Each number is 500 + 50 x the weight over the matrix's rms, rounded and kept within 0 to 999. Layers, rows and columns count from 0. Numbers have three digits each.

# q: layer 4 attention query, 160x160, rms 0.201, rows 0-95, columns 32-63
# k: layer 4 attention key, 160x160, rms 0.196, rows 0-95, columns 32-63
# v: layer 4 attention value, 160x160, rms 0.251, rows 0-83, columns 32-63
# o: layer 4 attention output (transposed), 160x160, rms 0.231, rows 0-83, columns 32-63
q0:457527521599531447437516530512472495441512573473580429542454481495506492513493536383498515492408
k0:487571478503491442470562443486447565432494499605465561549375591496474413456511501509440499475524
q1:509489544419588513575527425512507476482544520506484448510512476538521515504482492508455545568538
k1:575458546523460473502524404491585473623531597471375520458436431503503468497484547517471522510460
q2:593468516506562396487557491512442505625523363530482492524495504472523426488476523502523453487472
k2:500495440361520579612465395524512480572525407537576482517451435569449377578524543514469488615494
q3:478388485442469455505614494506548467451507533491473495503450433536551608513491474482487478508505
k3:498470477448479511563570462598578507534514527510537387523567451514475453584429554518465544572503
q4:547572550561497411449540542466485443463428580514482539415463462393471527563341528444487484530496
k4:430577547534508517492470444482500474476459417550469561512460506527498477555466467493506441507576
q5:464557461507599458560539456570434497472521479465425517520523521507576456507528520474524583496545
k5:524509511503535433514472492551506496422503452561456488526425491471501561422460534485537548477477
q6:400496560562529460410571504530483469443566438527498475493431526498401542428526522442491508569619
k6:464578504532551417510480479491575547535462418522490461471398437605395489418491524538493553510494
q7:449436483504564495487541517513481515530534424385499478383534530432337533473541478442508612521470
k7:483490420486470526546323541576539538508516394461541502483524461625384511494519548442530578592499
q8:467531512543565439611488473483541524471525503473623508514406482367603538486428539581472512474536
k8:505439504532493525556457441592477461499524454551647524540498532531538487478518455504462494533484
q9:417412549540510490487547468545589554461516461498532466529471483541425432583521450446494471533437
k9:401552485642523487502478445570540582372519433537490440542496461529413458484540404480490477487504
q10:465455386536542474559562504530442494432502558532571578553531549378581486498558412503501563469419
k10:503485474443580468467471586496482477545556482499562523520435583485534562604550480470454628539421
q11:464476582476464545571478436518548456470460453446494415507520469488480490470641465489591454467444
k11:448525522523507556515519416556526444448462409515492470505535543468542565480534453518579493548479
q12:423549513523486433412514465461591530536461580538471579477529515491521393494608630580507482482480
k12:516559462537484412474426503507554531440504689480532493522498403485538471422522464540546512495520
q13:553479540473478499451461515512456421475507568431470562497583503548477499457488432514470556443541
k13:518513517451529535463403528535558482492532465466469498517499522493518489490447504548610562463438
q14:522564573494445433522483461498506497411451552513485504555453503423484615449517527547474587431557
k14:582482471557528559481533451593458590559483592545584557523515482492493509431525489456433554452427
q15:475546494524478445525445573533574471496396435479473532499495457500507540446506437544574510517433
k15:507526442463499517536476591581554442517431480471375549547505476532557562435530457521567466575459
q16:530421466536472546539475516430530513485585484480438600539499520477441565468512536377507427529426
k16:504448437422486479459512479471585466535541506475506555570554515456498521513525591408528446547430
q17:485445454471500557409452456513538482630502452505481488432555511456534442494418437468492428485537
k17:519387438453522506425488447447560503560451470493595529524542436479540526549412425532513467481542
q18:438497520525422576465453417466463556480493525460584430524515366489492517493497493542562565531549
k18:495601485508485520397534457441502605496574530479508533600544479442486518561514494502447528564485
q19:444571533408557485541401515549537504408557479523549460541561446426499469456524488579475510424512
k19:484426536408394558576505456608471537449574482557511474589421443446449475468507460576497512477586
q20:594509530501518672459529456477473498499550527604562587518547502532567572444544469418525501451546
k20:418570470491553498539562552504490455449356520550540553438600540438568458622524485519486556470505
q21:586562367507504484467502466461458497434466462453486541468477530532548549479534517513452455475634
k21:544529432498508527503513544483471531511467518511595531459434522570522407517546499494520516469495
q22:489430580529491509467514490528532478529496430611516614447511501514606443458461575515559559481379
k22:424547545487553504441456485524541439624497492586495608525528488536426437476456520512523546456467
q23:525501427528428459510427466421518527471521563540534505496501507625454496458437525524479449450400
k23:534453458491467589509464565437573417512530608485528451383508584479542529492493584506308451497492
q24:468529478429458536542556521457490506479437521451402469529512516531416532569473502492487529438591
k24:521464466500434559414522514520571584520536551420479527555606523540433558460444466385425487460558
q25:503378475515472501453478460525450472482536577466487585506495416561516523415538373454477483427546
k25:421486477496545462457627546497536520471487516485432543515476547492591527503465555535490559559611
q26:423535394545554507552569557494504475496502490509434433482484545376421589526564516472543513429577
k26:486458448528512572578375515502465478579605476487528472536518432492372448411519393435515477506429
q27:517520549557433540460455493555500467497521502536409520542500484451467562527611523475499495557534
k27:565524522564507513414482480519488515462483586486463517525577450538490527553619526582502455520468
q28:494448546424507460443520535440440503371501534554525514474515534457537441477480483452504622476490
k28:452551567551452473457516531472573446541515499498571493444454541521496492597505480402431599471486
q29:481409524486474492444502446546518572485460540508524488492551578445414432464510542521510514489479
k29:494507397494528485557455458426524473501509506472490501473540573396400553531519644577559536547464
q30:559497574376555479457505387528389486516524465553540509535549513496568502509483484520493427591405
k30:552527502405572433407526505534438460527468554445526513465538498484489510579513489533475442511444
q31:486482566495554516421470552461470500462412503544444517544499478570598516588541510409547520473523
k31:566550532494480428471504541409515432430482473535488536488512534645440516644504515400548419460493
v0:539479431467433510440495515569413486519420450465495503472459527549441468509479554524487435489531
o0:451520558542552492566512515522531534487571554564472486513546514488502513505489454517510531532505
v1:405576426517546460478462543498462572509458524506489526592522467600508502543496488478504531551483
o1:551472506529480537588496545480609467468518486520464526461395471435439493444585517592501413470565
v2:410539562458505502536545460446561484524530548494480502498430471474432522445441545565435601501587
o2:527532507541531530494536468486519494518500490504561474553557516498511548579534470493565431571494
v3:363501504467448542428546563488462541506494572504459479441557562490492518538582515485504603491508
o3:592453489490527437502510429523549493542520437461505476529458440503496465434435418486546482556511
v4:447455566522632450475495533508467488462504469541506536468524574584451458577576566554487555484454
o4:530584501508431506482537445527576532500512523451490497546440489475517606473450436522521471605571
v5:537573501575495532548510439499501512465490537526574493566411576562582539537452535566511557508554
o5:526484510444538466450525539468522492604520418503517503456463556516496486535494475507555525541465
v6:400458484548525550531548547540500482476483462595418496530335481583418499578518532432468549548478
o6:599572529477438450459453492451561580532487493462622442462557498449523550401478458536524449497528
v7:546492498453551515492602464511450453466471553568507571519496501519518467457520520513505492548436
o7:453511453473486542556438542499514490451508412467507388509526528500489430507508471469510489442537
v8:497549536517465438559503463449461544473403496572564448478541523461507470496551513482488523532497
o8:515394503488475575451493552536565492538564573472437544487518463490458536456541433530546472457517
v9:503440453470517518464382630507450501522465528501514557482538480486420495488546551435440471544457
o9:500554520511477467513554441545528521455498469508504445543454489543576490515414480505465462440549
v10:560491456415510446481493452556524548434470494540479497515561621503486561481550509504503471439554
o10:461483496589558501452485512480540434524566487428491592535417459512467447549478499524494504574507
v11:419391574511409570390587531445556501478548518537493565481533505568501488508539403560522505420520
o11:554550463501502437594424471504455475507522506427473455513470443480520552521505554450491512503461
v12:447555475506543577425509534452549473462489514535474544447556395528472583402530518485518469539594
o12:534457494506554450579524527558448520564511494463467497498490591433483453574528550515472536429390
v13:480549515499492556591556453496449583464509524520522554539486477444506461539535519566470532608496
o13:538465506478491516450472536472555433516453489547494508496549498585493498478388497430444484421492
v14:484438461458545485512529474552480517527501443431494504522446545455409454478524550588536499566464
o14:519530538493473547534464509534526496538494545493513540435514492563596468487464506448515494469535
v15:470510520578506498416485540364477503551450459521505558429508478477460451473532538419492474497494
o15:529531536469468460536541483549535529409557554479492436587444453482506573517509507578477498449503
v16:425505448501479476556537527516521507482510436510497466510573450439511540545461481462546542522418
o16:637514501515509504465504471477484506525483578547481523481451472581550479506487571563437453561570
v17:474439504417464463438523453540422501511537507602528506529497482567452503418516361494516479529573
o17:531524521601510532551468526426635516501522516438440489493552506483504506568495520468501527438395
v18:500465426534501475440529446516362504504480505461465483562503483550545468493433453498469503530594
o18:488448483500519571534501530442545489505535487540578494499478517417433490545575474504541535461429
v19:383493485532523474513576492548541459461421448563548470571509464475549475464461459500469523518400
o19:593536543504523461503449530476457532524545553457488474515480529530431541550543580477539465487590
v20:450421515487497465485516465440567479583578525436535386465535494528550547575574489533525528423482
o20:474491524563475488506485545511472525467463470509434606480539509498509471409450519499529500611470
v21:486466534556435548484432499531494492495562568465420487503448453483485551503527511537404511551504
o21:486502522461543520523586480524473545509460420583616522505524514456513408498471482483541495450473
v22:555523558551573489463435525516441530472558542502468542404553510582576499467475511522569524497553
o22:429487503520450584556558452455551464528493457525582477525457497397458460515606470519531490506508
v23:579514511442449498518499458477495381465565470516521544486453582440555579489553480488554492560531
o23:422475434535608502406562516462499554426485503505506432622548455565481430507463542505422572497550
v24:428543514512591489530505529462433466508489464514472618460463539385518477471460467513506482506553
o24:600438508498422493529426514534545499480538507467487427558559553625453503507567512515472458477372
v25:440480468426410456550456510451483501461528526507488479460475555502430484474444578551554542376555
o25:534519513529558500417474462508561516501452408461535484559526479508553562497537452415508451573506
v26:587597487451510471458541468456448549436556552586536591534529496458525508436532480556471350519524
o26:436474469618493564558524549526524484488489465428451462479552538507477517526425474459497634389500
v27:522512504453530480536476447580501519433546497460460457506498505530490466548527540498475522531472
o27:503564467514512568480515515464518555509455498537522500499556520477458514486506438507505509577525
v28:447508446491501433522463546470515533474446569449450549534517467555558514452469451531447507463422
o28:535432582514510550518491487563452498460579490531545466469509504495498508538484500464555475491559
v29:493546445487502467503534511432444505559482594495457501463582464495472470522528487561507504429397
o29:531440559543489557493475454496550492430579479502569500501340531528528489534552498478468498536546
v30:477564434421663507432455460464510410454570470487473427547568397558503464527479501608443442548426
o30:434438573574400494502532532465478565433451567462529468433440606526457509518570481449531532484526
v31:535506508438550419526542479532512510544444489510515418541525436427523466605463543470487554462512
o31:459459502584435543524457513459475539495507531530481536483548600556432524463540458529508424601518
q32:603548433623460509455443510480505510577385487564522577667492463541506502484484469533531522569467
k32:530504528509480511510534460468527508518509512501491544472481507506525496546522527491479533509522
q33:600603424643563601364500443536541508428414433445488477705552510539440453495486492487455525568515
k33:519556444596461409512459445495485564441438557475388570558541557495532529503592601543541553506432
q34:422436534471501447453493512514497440485561475501497458436426530450482480518548471502508510521500
k34:508467614439463520453601578497323398573462481522547546451494425423532530444436573486529469481629
q35:514543404555452595471510384536419485414448548483506472638527497582489469374416471429350395534532
k35:490484523491440554545438448521567581490653551556524463647458485446473538337556489554568382462404
q36:453481534626480564456474527466489478522466556510516482439554538491492565513569457470464507471427
k36:474476498483517465484443455500491569464504446427377486472425501495459516534572552557619580432522
q37:428475495448544436531473534523526431578518445644509554481439457507534539496508572580527503503516
k37:488610605496422477586567527534413442528464395496495520394527469517564611603504500453545388599570
q38:369520522408462466606556512479520366577551500559532489330367383415572501522572466568509398430572
k38:446543526516458485436441557552537537494585531532465445535492481490473519492557560348538486515526
q39:525469492464412574488528459539459452484453615512606466507529580498486507461459476485454591389460
k39:537502568492565654484567564494546435496558567597520545434522433455354406577478379383512481442539
q40:467457515391456483529580438476425580354458538549466519467548678455486365548528424364515493470507
k40:460526440457412524538448565428520508501466518429545472488526516481544443498630498422512602506482
q41:446457488480471479469395499404491444540590417483388384394522596552450511504535569478564466523430
k41:542479456545497480413512560486454528560478466511467434513672501418555459553437650394505511538474
q42:621429484471467534510433369551575421531564484567494600468485404530518492445504459523538504407452
k42:542403423621545499560475505487478417476484572504609484567557333532503556513441393544530458450482
q43:540540484492523526488407531477436542524595463446595459488463569530506588514471503570467551556499
k43:489417543534457456463578459509504551492593488532498436479487461495446542530463460419425471564477
q44:401516601451468448466509507587583413488473474446552554480511380546475446443548459541391521549359
k44:474483512576474375548488499609408426480419388545510451484512530445524501484631505579674634549492
q45:499354448451567443415518438415461491477517491505468365492512522488550358495408478574511478540496
k45:459562533471509386489459563514490519473468467512493409480471515458511523548408537468497417421537
q46:507400601369524584524546482397476544501406591645500543605443492490441525578563464442625520586511
k46:341481470482447514507522617603468574506594506498478498541454412535439470493487565547573579475507
q47:561563598538442472577603425429437450439463395561490505432479545538499586513530410509539564427512
k47:498460531548560509502537462432514569527595511602579441557436428497564413529580538393480512326558
q48:432557639472502386526552485514484611498612504566492590506478522500513436584501491560571522585641
k48:578455613363422476486482607476503575506542568476483526502492476527482476608502530458445608400567
q49:577494436543488489492499475527459486497443438553466534492535408494567506636523525476402434487469
k49:511473420563594416578450401481470495510473491542533498471464410527577564439538424553462367612500
q50:517504512463595450491509512528475493560521484508458555425483576640476512490437471570586470553532
k50:541421483491476483464556526505469506404544587572460450491398534462505447479453415544481450507559
q51:485488430521478458485458499491441514528448524534546496540559495513414493541513422536573474514402
k51:517472555470557494513462511520490530486462486539550427435406481448492480529559552544564554543496
q52:550542474428567570484501433561514475482416499535508589569430555487566448356474484575547395532526
k52:456528522455396573404569481526551389556413406460394580620458471501546519513492426514542424499475
q53:392454560429530505532573476527473577511547467593538438490509494414585435437492535426461556497540
k53:375483476524388516551478514429476539489334490632532494446526532526384564517486483482449514460388
q54:491482417377506378546488440360409481533544518496476574566490485512402649469534546495514540505449
k54:570508562537419545475539503536505599517413428414527517567406522610450441476522420380467447533380
q55:491473463459317462472440492539527461425624524519535508432499529454578541460516423583446504436516
k55:558587575417467402476364440482565566537416573474498600439498517553413441436436442533464525497564
q56:572613593491473463460536440486524525501408525449527480598460491530508369444525476483542520497531
k56:541365516489527540525556500466550557535499544462520425490643521524447438532590466475514560416480
q57:560575404559481535526514502450489589519494578453445512527443540532480529486512489506444508510574
k57:524489507553469474468475517468467592394472427424516619509470481466523428498627597476487415555441
q58:542446535559518426526428436394477452496604450562508470502654523462409514471493487513523465507416
k58:382512431497478339414437613423513493542466446575448509473510471552580529588434498632457532541557
q59:512509466317463520521552461390461515463549502461605446500462584504424559583470509518507504505525
k59:387527392416424443473485519564532537496532473487555490484591541559456336513625461477519466531565
q60:503536492390402454524462491551433551607486475465479588458543490431440491551507555440543487473540
k60:503496523516467519532540502502508550502472402517614512580480461436493511482496470505468478472572
q61:482617493474412496522519441558542514521549616448404501563395438540454550507451479457583499633601
k61:510518371466534515629459473549576505505522655417405584548388458530459478515477626427526602530527
q62:541550476565494499485381553554494442461467602472501421444497553468587564444520516477525542571474
k62:555628453612603508515426448576480467501578565398488472502479480563501509538556444506428509465537
q63:582532549542545496575481494484485484491627478401492532471575563497450466444500471498529510459490
k63:574576588449492460490318531533543455423462600526432545517517481558565504415324484530540559543497
v32:521502574573517531535527536549493520463497530539609442501482501466551605533501578519525481519478
o32:491583459474522503512535492504502457462441536501457614481447478528497502532443425476426480509511
v33:509526552501472487501488484528470522545460536423475512504476519478486563466472492498506505506506
o33:542500446521500506451487521474528493509509456566472493470507451531454466461520483529504502476513
v34:487471536437481495498537467508515418517578467549578476456398478497570477573565510559546494522444
o34:531446472512552561452490531406531538494556539479521503518526541504531465530457476545503484562581
v35:475592461544544456489460504528477504503428484486586506476472469484523506579472536486581528469454
o35:536503396571484543488560480543579527473537534464519533514497575550477464521519448435413563505475
v36:516449511524494521542484557542555483530546510536520489499520464515469484469460581515488542476492
o36:513458426501494466443528397542522480501511526467513521581471516485552488573497451501473515557483
v37:456592507511483451589607563512478493490472549557447495547463630498482478539503530497536527533498
o37:508507451566492490502554476510516545508474541470498471546495499523462491547444468471485548474422
v38:454535552425549561586477535536520516524448461508516523502388468433461528489504450491551555472531
o38:488525416523480493522453496484541526476471484459443467539424575446449474479504458467487472438393
v39:528436500589497532487467479466528509523499428562501515438545488458524519508480583586496444563456
o39:506519535535499491503482456474507514524562554472506454470477509555445446571542419490513485535444
v40:507544477604578465541511472444492468400470457513471428493427475471535503472461470471526545501485
o40:532562501475471504524577487560490556504477556451568476543454474472564489440524532527500504482529
v41:502466570598609474489568416496521449505458538474545497501525529434428549462557488520471591507551
o41:526553437399511511525485541483413468489452516509462554509481497515533462500439557560483435480482
v42:504489557490445440430466508533471532499494501510551587527524378509509500520489503516518496535472
o42:468475501539542542502518543512562490459557581495455469407531564460443530521526467484489556534410
v43:458473491447417555530488441515471504515528550455528542566412539534513402521480521571489525461520
o43:529474489550536520480542515474525559568430453497478487511531473444465606518495505498509550488489
v44:497514477493455468529476519476476536491503479566419547563583394540595528500490605524501506489585
o44:472431503493505517541555510477559452479482521415536534465465466536509489526529532504534538463524
v45:531546500484540543525602446483468514441516490565537464514496517518551430489428511586481489534447
o45:481502507496534484564480504553502551458486509461430547487479536416466517594482515534492494460475
v46:429511527504465456414430496530457501502554478585538557459469496513515499526545514487453492521494
o46:557444489514538512532495554487546542424491562529518538496512521541554499521516425572496518565566
v47:555432470445534545531539553490504469544497585490522444564434516487511481507506526535551508470579
o47:462541464506520573498468467424444503595524488528552530503522474427484498511475525551468490545465
v48:563500409512507482423529424551486463505434510533499490528491519533564494486539538460476466551449
o48:473528564522554438520476480521534571499493450483499424500471475439531521487516513442531551460530
v49:556593510510459471498509476580542565457454493430462545433466440529443556534493507476416522447551
o49:508471528475528580497502506472469455477480444474534502538536576480493523494490564396507474466510
v50:591513401477552581507444472514457475455532514494455484499511522479495501508539505455544502451501
o50:443484564500454480524606492515470495441504522492482493476526479422521532475474537451438574440568
v51:551499474479487578528543502495504467465472578524464467547564483461498452463416514576475539490486
o51:411458532461511465510424527497478507558545486473505510493498486469496473505548493508527528489513
v52:468543498528450418504413501475481473537399547529523571427541526483582545434530566479557491551469
o52:572483496488578500479477518490553560460485503505411551552527460530537540512519447512590470523502
v53:566482464528433486540485577542538530497477505523506442533497546518471480519393522506469466467510
o53:440482550503513466432571424556511544532474474512505550483539553500522440473505454435502537497547
v54:490507530496457503503513484491527504513514500502485476531543432524518471513524456535478511528518
o54:533527469484525444482380509491457483522513507445551538476510550538519506457512502555483428516526
v55:486469499543474564472531442452503506542485518504508610498508509518503511491507545505479521547467
o55:499456466483530525457458511487548559434506490479516461492493486496532477492494447489532492496482
v56:461482533520500479540441494447480571388462487449502518497485496483522547541486494466521502468481
o56:542549508531522493448604543542504476546441549441449513484483488509532497439589541510496515417493
v57:471472454516387481500464476516518454428507530517525511482515554564475517497494559546539492490537
o57:444497536493539522499462499527523557528502463469472461565466489557481507504448461473417504497461
v58:460431531494459451449468476542467515481481534456501516482533522531515528461547466451515519505502
o58:489477482521520487463499474439489518506489513549498478526464419551499524501476539589498438513547
v59:511440410538462481484521576462561451481493380487518507491491551451511478537549532531486489549515
o59:435529601507511530492442503505455467492540589483527562500462529430460455483491427528518494481499
v60:437539511536499477588568565483434572490482545504441488489520507523449422511484496497434457545531
o60:472481493514470483517430457529482491516481478518495619469513528469489499514494528482530480509418
v61:622478463528450512458569506491508463501487521463470484468507537536464503510524473464469450507477
o61:409478455486597517518459498522418445542532489567525544499461458378467465455510489491474453467570
v62:551518445467556613472442463459576474553458522535650528484486479474539547503411469521504504573535
o62:458547519499447436478563511517489513459563506485484442480518529514482523521609511520559486510524
v63:436533502470482533507538484549550471519567486500487500539504458412428428527496500480429524411519
o63:450492432484527530527516521512526425417490524517528520507500563477559507525495541511479503473470
q64:530527408404433485543493537413515546376528438466460627480449341482410498395518477446446568492526
k64:525503478459519537542516507569536498480506520553435526614525545536491473570546528496506552540595
q65:402444493427490556517414363494468462481446513484602504546463443419467466384538526484494467368513
k65:560538521561425423650446654558463555478548468436345456481402482429366545538503528443438487442505
q66:482413517462528579559572462568498548500481546417482560508496560455535513564456437449460516506459
k66:435450491450455547611426565523519388363518591469539490512478482418414551499440645511474441528446
q67:516560452504535455444511501483487539577521447446504492550493366502477388466434531521511543570561
k67:539377518452463491543554481499416496511581481586521591496364584523351585593442515432448483567381
q68:499532518470517669489510506465478472493479543521488460467479501558513545555459549549527434470512
k68:659468506516473427538534501434515466516499468489430396503515575363444566511562583426471623514503
q69:504495449530462580438508440516532519442508572522533494513471435421601493525420606384540585532500
k69:512512452558466471545540525478616515501569462523564522428493476335507411494487560435493521464456
q70:427405488542556504608502491551484626519497480456529490503495655438493466511539485460400498566345
k70:471469510439476558538475640505510507545443519518572517526545514422591620547539545506525418492519
q71:456509524595535498584484444544450534452532623530563415527482471431579461473532493502437492475400
k71:583482493490451465619464516487473484537558605543509502547487526499543541498450419519442479457455
q72:448436483454527537370448514535537523575516491496455584595518600465600497534451413560468433598468
k72:466412470607511428491472565474573503494495503497478538478485509418517576558515439537491460508421
q73:556496464515478433485492454469499574482458516487529513493533506468469486507535546502505559500530
k73:589487521557458496432532439522452542525498525479466463482464560428440486549555485513495558504481
q74:574512490483566469507455648544481535510444591523514566456434520524472529531548535508476389569422
k74:573511460382529440590498622511511520475441610468468482483348530534445445554533535595484492496410
q75:446479454581508550512547422515506509573390583508463554492496492377558425410491530486457506547537
k75:572530425517488411424584469536548464514525539522496510566559526298578576578517522549524417532388
q76:518408509476512484442517510516549520584544493512495515424500566540538449600583456506532531467573
k76:528394471530655438478480518512466460559480475540524456398422503485532505580508622544516560457519
q77:607523502559443547510428448525539479548505554463505543507452520529470502522620442541517561460527
k77:533465527470526577552526337551559583531477417550517562542461536611498514565473479426569613573503
q78:567481453500549492488481568516491525535491549509493399512423540492458596450540502357539436439554
k78:529516577476489449550621589458504569497454450466439429498534452448520512564388502395503492470438
q79:520455578421563575553508524462515476498397429497510409505470483452515518481528533509480461499477
k79:491502486491508587573477456427486509463438448467467474498523456512588532484468484506555489492466
q80:471564535485506478431487546591489521561394492497501450508528381533373550507457552474449537463506
k80:599441533432616548560518462509564481640569443500555564506479504446507526500511492540430477505496
q81:485543594469402458459606485465468592482452535550520494485540480434549445518586521578539452616554
k81:501553479485448471574576411458501492475442526543563502444508451491428494514563586602534500592498
q82:557518566411556505525558472505584474484517510527448475526557496461469480531501454586466478481633
k82:394458455395534441523404397614483485470557386439456550489504407498472488467468465523576417581561
q83:489481452671465604507505568554546511502559543456475499551425336673572606500535475509616480416520
k83:523621431601469561493521517577578554590627465433532528588465465620534514480486495597499453458550
q84:396604475552519420537507493503531440494472577489422514531522507457481506543494522524529467488520
k84:426565456535476447508449500475433507535505463483604572513537458567538479484455545478493519535470
q85:511448482556633595441373469411415596572330461497488558476503588465528489486552485469510500559510
k85:574573529560571530469480479460504450659441413527439498479459530445515515607505533566491493506413
q86:546440535544449589549459527440531481509505484522569511511510447497516490562552444576530465517408
k86:516596662492479651547476468500535468470384487507521609479490461470396512533601488555466541513466
q87:493619569435437588473488553491545489523494488502506621429535404534622528470468545448555561440584
k87:513510439528468473542498492502518528576481535486522613476443494464456539405483443415457463466526
q88:492399517524496501390520495518407457553548511485458525548543487426484452448533577523564536516499
k88:500446568568459469477503425567497464643473491577493530425522490480530445455429542552471487469423
q89:537467509554589514445481497461545594537490449525515568469529416497537530581467444524503446508477
k89:439530492452558446484453511518529475631565460530584459501488482532497510548553486455461404490450
q90:459575469443492488486477458467516408482389552515556549494634463549500476526547490516518508465501
k90:415490558470589457487620447547522498466432537462572422526554504525504535547564460458519514505556
q91:440503549468517470472600463524558493448537499424572453485486471477486538482504457478549596362457
k91:558564482501432506480526615500595520538533455459544368495529527464527516502425400531497626450428
q92:598528433473435513509522541495603575393501546499518540560487476527522547404468489375346456513427
k92:548584558498408396684517456579608543444528392409486480583405444477487545444570433585451418623536
q93:593612417501471532427463561491555491558514508414442540554473435594492553486461610513466424585517
k93:616492535490565501600462504505571501527555486505394480534536466486447522539542491487558395549528
q94:607478536485567511602547531422505555526443371556586430502562424485465528548391618507470569485475
k94:447478547482499463501441548434475510535521492560557464595544466566419492526376537492491471567510
q95:522575493444554412585473489497519430382408471505492505448529415552445501490518447595499448486503
k95:569497579459505488562447515526471511506559522500461510545484488593508412535513515611558495564514
v64:466447507437524496425551456463524496537475580513520539542534516442438405510483481525444544525538
o64:543467521517524501597484548459535492519538484529471479429471475596574509487582460481532460469482
v65:552582554494526481530521506454530491510506504529528475476425466549487470467585474519495515454482
o65:443540523527477463477474449613439443482481542412492537526550498461533566463490571534507458559588
v66:464523428541522501532485482507520524600461510514613510537472490419463483493505492546429568413542
o66:546574557511519496475583484532524446461542486437439459508430558480537515466441519505496487561502
v67:550536517507468496536532412520501550445496483508501424476489488556507545598504518492409579487579
o67:469484432432574532565482517491463521535495483482449575564489456506451436483457573523528478529492
v68:528483567575488540463448536524510456486554450564439537498527443497456436529390525555519597584521
o68:498516473406528512533518458493597550491471494466486434539569523566518495471576459443489433462499
v69:508513485526442486519539481532558532455531509510587413516526453652468602466499589551486509579515
o69:491485570477582464552468480509499516517431481482528535490469512453479479525465480462465542420494
v70:460496467441516488500453476536477496504602460569496481544516427475505553545527484496453429494457
o70:496468495495475526505505509507507487485429575458490575444500491473516508471437498503558567489543
v71:395578511457504535479528522455478517438539463504454468418572447537557507461514527491454539477388
o71:562397437465504458472529486505450531511447533515592491539529553405498533500509450524559479530560
v72:476524545504510484508466497561441495537381574516484518550480501488520515479600435583512530525499
o72:521517465552533522502480543420528515499559454518541476503518555442460484486485607427506519463555
v73:513534492433481583556517447504520520429504472541543543440496494486405503477411568447474524539539
o73:512465532467559456437429518449479483524438511451482539477508513572544516527536481512527410491447
v74:510473498573534492560503474479485492479413463484466526534583494526556484475489543487516514540476
o74:517522470497457491438482486488513543483517498434489490529526532483492471537504472493465484580547
v75:534561477410422514559456547524473586498472504422508546607466515473478545500527570531450502547495
o75:445491452464580498465537401500425373528532469541506430500530516508528451511453529472499482422503
v76:394521500504516546493533541513539476477495535503454545509514448513444519501527537478501529503425
o76:586494550462467444582478446504506522521535470475518469500447529444456510463542407456512463481563
v77:555517502437519470471533468463542516452536456493448483489557509423501494496519607488491494540453
o77:476471536528471534532506506538503514498488507546556519500496546496550508485525452469515517507532
v78:472563449525536539546600440463447483410423549554484513554516473467507475401543522528614466484470
o78:540431502522467510501471455540501479523544480470545431464465516549481502500491495518483551474474
v79:477491567476487487457494532452479491518528470452537500481524547494469470506492548464591529511504
o79:504459467538546593521483486540458495509483516570557509555479422518519537543515498520442458459567
v80:603571570544557484508407591507557478483484505534369490469470499585441526572469509520519421508451
o80:419452456432497473512545463496440489458440537468557455554526482437548494442581533481494524498590
v81:509431532467498453467456454549435523443526596526543569426545527482476526566484534518470457484468
o81:465569452479481555506588527420556494494464451535501459512581471485493534521523462472545542456521
v82:482500479488454461544456561429474505507468612517501489492418563424518455514448529492493537498406
o82:499490481498486551435499493586535525480546484478507471570499414481516453486515458508480461481604
v83:484456477550598555458455528542503504534512488535522455527553602475513497484515551509480452498539
o83:522502508441483511567571536422518527505525461564540539479469433480463499526465436446470557508416